python train.py --num_key_value_heads=3 --hidden_act="tanh_gelu" --schedule="wsd" --dataset="wikipedia_en"
Each number is 128 + 24 x the weight over its row's rms, rounded and kept within 0 to 255. Layers, rows and columns count from 0. The size above them is the row's rms in percent of the matrix's.

# layer 4 attention query, 192x192, rms 0.275, rows 63, columns 0-191
size [126]
[[124 127 110 126 134 133 160 148 148 112 172 140 142  98 175 134 152 144 104 127 124 134 100 181 139 146 147 141 122 114 132 158  81 172 199 170  89 137 126 113 149  66 139 119 131 149 135 109 109 133  99 134 118 122 114 116 124 106 115 138 123 153 157 173 109  89 125 113 160 122 147 108 127 134  82 136 136 100 114 124 132 126 138 110 128 164 140 145 180  93  85 177 103 174 146 110 129 108 104 131 123 113 122 118 116  76 137 121 113 148 133 152 165 145  97 101 102 119 119 114 108  87 201 132 162  94  87 144 135 112  77 131 112 128  71 130 148 128 121  83 109 101 131 127 116  96 105 119 108 147  91 123 105 122 116 153 169 135 132 131 145 128 147 133  99 144  81 130 137 119 141 142 118 107 117 124 135 113  91 138 121 151 138 114 122  84  97 141 128 157 136 138]]
# layer 4 attention key, 192x192, rms 0.256, rows 63, columns 0-191
size [121]
[[137 116 147 140 118 128 179 162 130  91 121 127 152 136 144 145  95 159 132 140  89 170 149  89 154 110 120 125 154  84 128 109 119 103 124 146 171 124 141 108 182 130 130  95 160 168 125 137 134 161 118 128 117 151 140 129 104 122 156 129  96 114 101 165 153 119 175 160 129 137 118 158 137 125 151 141 143 139 109 103 144  91 115 123 113  89 113 151 101 158  91 177 119 131 144 135 159 139 113 110 132 120 134 156 124 129 123 144 161 141 125 144  85  71  89 126 157 107  91 133 116 142 128 119 124 155 156 140 165 155 132 133 155  61  99  85 113 150 116 138 161 169 105 133 129 107 112 135 126 139 105 128 137 133 128 130 108 122 131 107 131  84 159 131 129 111 129 105 159 137 117 146  62 125 126 122  76  94 161 106  91 111 162 138 142 136 129 141 196 104 124  94]]
# layer 4 attention value, 192x192, rms 0.253, rows 0-7, columns 0-191
size [ 99  97 100 110 102  98  99 100]
[[102 114 134 150  97 162 139  73  95 120 168 127 122 138  93 151 130 151 118 121 146 126 125 129 126 124 134 171 107 146 112 132 147 132 123  92 149  97 125  87 113 126  88 157 164 123 109 167 110 143 147 100 142 143 131  89 158  82 122 144 100 144 118 158 182 138 102 100 113 116 121 164 122 111 112 117 132 107 103 117 125 160 114 145  82 134 172 126 136 101 120 139 163 194 116 177 150 139 144 122 152 130 133 124 132 106 113  93 142 129 176  97 123  99 101 144 142  94 180 137 121 147 143 136 115 144 161 114 138 180 119 106  81 117 141 183 104 148 135 154 139 110 109 112 154 119 114 136 129 145 138 173 116 143 173 164 108 118 123 136  74 106 127 149 174 156 122 148 140 147 119 153 127 146 111 115 178 160 126 141 120 125 164 124 134 126 161  95 153 101 109 124]
 [126 123 130 111 139 153 104 163 132 135 155  83 159 126 169 132 153 142 136 146 168 127 129 140 124 107 100 143 136 124 114 139 162 130 159 139 134  91 159  86 150 107  96 130 104  90 160 126 132 176 169 128 153 118 170  83 117 131 132 124 127  80 111 147 101 121 139 133 123 129 109 101 145  84  83 114 148 108 106 116 107 174 106 164 137 123 122  86 141 109 166 113 163  99 121 105 101 147 112 176 134 155 133 111 123 142 147 161 117 130  93 143  96 142 130  92 151 128 116  83 135 119  93 157 138 144  67  84 129 134 155 113 116 148 136 134 170  99 118 102  86 102 122 126 191 123 180 114 100 128 166 123 135 101  71 114 110 139 162 138 111 117 142 116 160 117 107 131 147  89 176 135 155 125 147 137 121 127 124 127 118 160 124 155 122 150 140 154 149 119 135 123]
 [120 131 120 151  83 137 123 154  78 160 122 108 133 105  89 150  47 133 139 119 101 152 155 142 113 111 122 120 134 134 116 104 101  95 112 142 128 128 100 137  93 135 116 121  95 153 126  99  97 122  82 116  51 130 128 150 136  93 152 145 107 121 111 124 176 109 138 144 163 119 107  94 119 126 129 163 147 125 103 114 142 153  88 139 131 106 128 138 148 152 124 127 121 104 175 119 146 138  85 164 164 136 144 168 110 102 142 154 117 155 111 134 176 163 153 115 143 115 138 140 140 150 100  92 130 130 133 132 100 145  76 119 117 167 142 117 148  89 122 136 103 117 107 107 109  61 142 119 147 136  94 118 128 134 139  89 101 156 137 107 105 138 144 107 133 116  73 141  80 139 156 128  84 169 129 144 121  99 140 112 129 111 111 111 158 118 156 115 133 155 158 132]
 [106 149 149 128 144 120 139  88 115 151  88 119 109  61 106 139 126 127 107 148 138 139 103 148 141 146 131 123 131 122  91 124 121 197 110 127 131 138 108 140 140 157 149  85 119 156 116  98  85  84  89 122 145  92 138 139 141 145 127 128 134 137 141 157 127 142 154 143 133 101 117 120 175 123 164 126 126 127 137  96  93 114  84 151 110 171 136 152 134 107 154 127 136 149 164 110 106 112 118 115 132 101 123 121 143 186 137 130 125 109 155 176 119 166 119 127 136 151 109 160 159 140 117 107 113 155 125 146 137  96 114 131 162 147 156  97  90 126  96 170 146 101 130 118 113 194 124 155 159  92 138 105 131 101 113 117 113  77  89 128 118 127  91 126 133 114 108  97 115  98 134  85 119 153 125  91 123 118 138 143 136 115  59 131 156 170 113  93 167 119 124 101]
 [139 124 136 134  80 136 144 187 150 160 138 130 123  98 139 118 117 121 141 125 180 108 142  86 110 151 132 160 127 115 166 153 136 157 134 112 156 155 122 141 122 129 134 172 137 149 165 115 128 158 137  79 118  84 140 115 124 114  64 145 116 139 130 169 121 107 108 106 130  80 134 131 161 147 103 140 141 118 185 139 179 129 123 115 121 126 165 140 130 115 146 132 133 110  91 114 109  88 130 156 127 126 110 150 111 131 124  99 115 154 126 114 112 132 141  90 127  80 172 146 123 109 124  74 150 160 174 150 140 151 103 175 137 106 126 135 129 145 123  77 113  70 155 133 125 121  98 129 148 132 150 169 137  96 170 141 131 133 137 125 174 111 152 101  99 106 105  88 142 105 129 167 157 108 139 133  98 113 158 110 108 102 119 106 111  83 152 116 128 150 144 135]
 [160 132 111 135 131 138 128 144 118 144 139 135 202 107 138 127 152 136 171 123 171 139 134 121  83 119  95 147  90 106 149  99 150 106  85 155 131 134 144 137 124 134 194 143 128 105 157 146 104 138 150 202 105 135 148 147 138 160 109 120 125 156 101 116 130 103 143 101 116 133 107 154 146 115 139 100 132 102 134  84 140 109 128 141 145 140 162 135 148 151 117 106  94 160 123 118 145  95 112 103 102 100 132 108 105 148 148 116 159 157 160 148 128 121 120 137 178  93 110 144  84  99 109 139 118 169 142 135 150 115 103 146 152  90 107 153 127  69 105 105 108 105 118 152 125 133 122 118 127 156 139 136 133 142 116 163 149 128 129 124 104 125 151 140 102 158 130  91 100 141 151 101  82 136 149  96 142 122 131 131 128  82 141 139 100 161 147 146  77 184 102 169]
 [136 136 140 120 205 154 109 154 115  94 117  88 142 132 149  99 134 138 130 151 114 156 134 144 109 120 111 139 123 111 132 138 118 152 145 141 155 102 124 145 130 162 126  86 130 120 149 100 116 107 157 141 231 111 174 117 140 165 130 104 118 129 152 121 100 125 160 137 147 141 143 121 133 171 117 140  96 149 122 124 112 105 124 122  92 134 123 150 162 118  99 136 112 119  95 119 113 149 152 152 126 106 118  83 103  99 192  97 158 143 125 110 137 158 139 119 132 154 149 116 171 146 159 182 139 108 123  95 122 161 142  97 142 149 130 130 124 120 129 174 130 108 131 110 125 118 194 170 120 142 117 112 101 146  93 120 125 123 110 117 131 106 112 118 101 136 147 117 105 162 131 162 102 132  80 179 180 119 159 160 115 132 120 111 119 103 127  85 136 119 109 152]
 [135 123 149 111 102 164 120 137 111 179 145 172 139 160  86 137 134 132 115 165 174  95  98 114 159 152  95 128 148 141 113 137 120 125 140 118 153 136 165  94 118 102 174  98 108 167 124 129 153 153  97 106  89  77 101 148 130  90 126 177 141 138 134 141 118 141 108 127 120 158 107 185 136 139 131 161 158  98 124 122  98 169 145 126 135 125 130 152 150 148 132 138 146 122 110 155  85 149  95 120 138 146 153 180 133  99 108 147  91 152  97 122  98 126 150 114 136 160 134 116  85 147  76 130  92 174 127 120 139 146 156 130 100 103 113 125 118 106 120 114 149  87 130 128 163 108 108 123 173  64 119 114 153  95 129 143  99 107 117 115 107 102 123 139 114 114 107 131 144 127 121  94 139  99 113 148  93 177 124 154 102 112 143 104 128 127 110 111 102 161 126 132]]
# layer 4 attention output (transposed), 192x192, rms 0.239, rows 0-6, columns 0-191
size [ 98  96  98 100  90  92  96]
[[131 124 137 107 157 133 130 166 169 132 167 131 164 118 126  74 128 110 115 109 123 138 117 160 140 110 126 132 128 109  73 128 134 142 119 145 125 181 133 179 161 110 153 123 108 172 114 141 122 115 153 118 121 125 139 147 119 119 125 121  79 104  98  81  89  95  91 123 141 152 155 134 166 147 105 105 119 103 173 146 148 102 185 104  81 139 125  87 125 137 141 131 125 110 140 124 151 133 113 169  92 133 106 132 117 108 105 154 114 122  77 144 147  90 131 106 142 116  87 123 119 172  87 128 109 143 143 162  78 103 160 115 109 145 100  95 137 118 123 140  92 115 174 129  87 128 132 145 135 105 152  95 131  65 112 105 145 101 149  99 154 119 101  75 100 113 106 114 135 126 118 126 107 102 108 134 124  95 128 148 124 140  98 156 117 122 115 144 123 159 113 102]
 [117 127 111 142 105 146 131 103 136 130 116 141 117 125  98 136 151 113 118 134 105 133 180 134  91 147 147 122 106 155 117 112 137 141  95 110 128 153  98 154 101 118 143 145 131 139 144  66 138 109 138 125 124 109 101 148 105 138 153 122 172 139 108 148  94  92 176 175 124 137 128 131 141 128 131  98 148 125 154 123 141 129 159 109 137 138 131 180 140 116  89 104 118 126 179 123 109  76 132 102 104 115  82 130 118 151  93  69 119  95 159 128 124 142 100 147 133 129 132 134  72 139 127 126 140 118 181 178 122 115 117 159 105  77 122 103 102 174 123 132 136 115 108  79  96 177 148 129 134 155 105 154 124 170 107 150 152  87  93 153 126 135 114 101  79 169 146 109  99 129 103 119  95 146 146 149 105 120 134 138 151  79 120 120  95 116 139  97 135 119 123 161]
 [160 143 116 145 145 120 120  93  95 149 129 130 109 167 132 159  98 129 108 126 122 113 115 136 133 126 177 123 111 116 116 192 125 158 143 140 163 148 119 130 141 120 116 159 139 111 145 159 139 134 167 126 188 146 175 121 146 137 127 104  95 114  96 141 107  98  96 111  90 124 158 123 160  88 116 141 121 104 135 119 117 143 129 128 111 162 122 113 112 121 155 120 139 112 137 121 110 128 116 140 133 134  80 121 130 101 138  95 175 150 124 139  87 167 100 149 109 169 111 132 115 110 144 123 120 121 132 109 115 175 161 125 174 145 100 166 165 139 140 141 130 122  97 142 122 106 132 187  88 126 116 171 125 134  80 183 122 140 117 134 127 166 152 106 119 151 130 102 113 110  99 118 198 165 128  87 137 147 108 101 132 151 190 112  98 124  80 133 151 143 102 143]
 [144  98 116 117 151 142 165 156 110 101 162  97 165 121 116  95 114 104 157 104 113 129 108 101 115 141 117 130 112 111 121 112 157  94 142 100 111 134 157  83 150 114 113 142  97  53 178 156 148 128 126 168 110  98 113 107 130 172 110 110 124 103 122 125 119 112 131 104 134 121 103 160 138  73 141 124 118 135 108 149 141 129 168 100 119  96 143 104 138 137 124  84  78 101 129 134 143 147 104 155 178 118 137 154 147  75 136 102 153 152 155 106 120 111 147 192 126 123 167 133 111 100 127  87 137 121  98 163 148 170 129 145 133 129  93 119 105 143 153 119 147 115  88 126 101 115  82 104 126 115 152 123 120 140 148 140 151 147 124 155 145 153 142 130 127 136 133 125 129 159 117  93 111  84 145  89  82 138 123 144 157 151 116 157 124 109 164 138 124 124 168  89]
 [ 99 165  98  97 106 121 118 138 169 107  90 102 126 109 188 121 137 143 133 128  97 143 106 174 123 135 102  98  82 128 112 156 125 130 163 122 129  87 122 153 148 146 106 115 130 154 135  98 125  91 127 154 137 138 119 134 188 147 178 110 123 102 107 108 110 129 112 123 117 174 148 120 107  92 108 133 125 173  99 111 117 120 132 123 199 159 135 108  92 140 109 126 128 114 174 113 159 133 135 110 128 113 104 100 110 112 147 159  99 132 126 129 142 112  95 130 124 125 143  75 141 123 127 168 121 107 125 151 112  96 124 127 153 175  76 122 145 112 151 152 108 142  83 142 183 173 145 132 106 141  97 148  97 168 102 149 142 116 139 127 112 125 118 126 131 116 160 146 133 162 149 117  95 132 151 153 164  85  81 120  95 150 150 145 150 126 125 121 132 141  91 127]
 [102 161 134 115  84 142 114 125 165 129 130 151  84  88 138 110  77 137  84  99 119  83 147 109 148 114 129 136 135 130 114 107  84 119 121 100 134 106 147  76 126 130 105 128 117 130 122 126 165 113 135 120 129 138 143 153  84 109 107  95 144  91 139 109 143 131 109 165 134 154 155 110 134 146 122 166  78 116 126 173 115 146 149 106 120 133  95 152 126  94 123 109 119 112 187 120 171 130 141 106 126  94 113 176  78 136 145 159 101  71 130 113 160 142 135 157 119 134 141  89 124 133 133 114 108 147 157 124 138 133 121 123 157 162 144 125 123 161 126 157 163 129 127  90 108  99 106 180 103 148 123 123 129 120 131 138 101 136 131 193 147  90 157 157 162 163 124 142 124 127 114 138 116 143 110 103 100 106 156 179 150 118 105 122 118 140 155 139 129 110 104  74]
 [138 141 125 141  87 105 136  59 126 128 127 173 113 110 107 113 151  93 121 179 108 146 165 129 108 177 161 122 169 126 102  94 148 136  99 135 151 147 159 119 149 105 150 125  79 123 145 172 129 141  94 154 117 151 133 152 120 124 126 125 165 122 157 141 152 114 132 152  96 144  84 131  96 111  96  96  96 124  91 129 146 134 106 132 141 139 148  99 123 138  89 111  78  92 128 131 124 132  86 129 127 127 178 127 177 138  81 151 122 108  95 165 100 108 143 126 151  85 123 116  85  97  96 145 101 125 144 133 122 101 127 123 107 142 170 157 118 128 145 116 141 154 127 178 126 144 113 114 143 121 148 121  89 113 192 167 126 127 125 108 165  94 155 120 102 104 100 166 109  98 122 141 125 112 142 105 106 162 108 130 142 146 136 132 147 128 140 159 130 130 140 125]]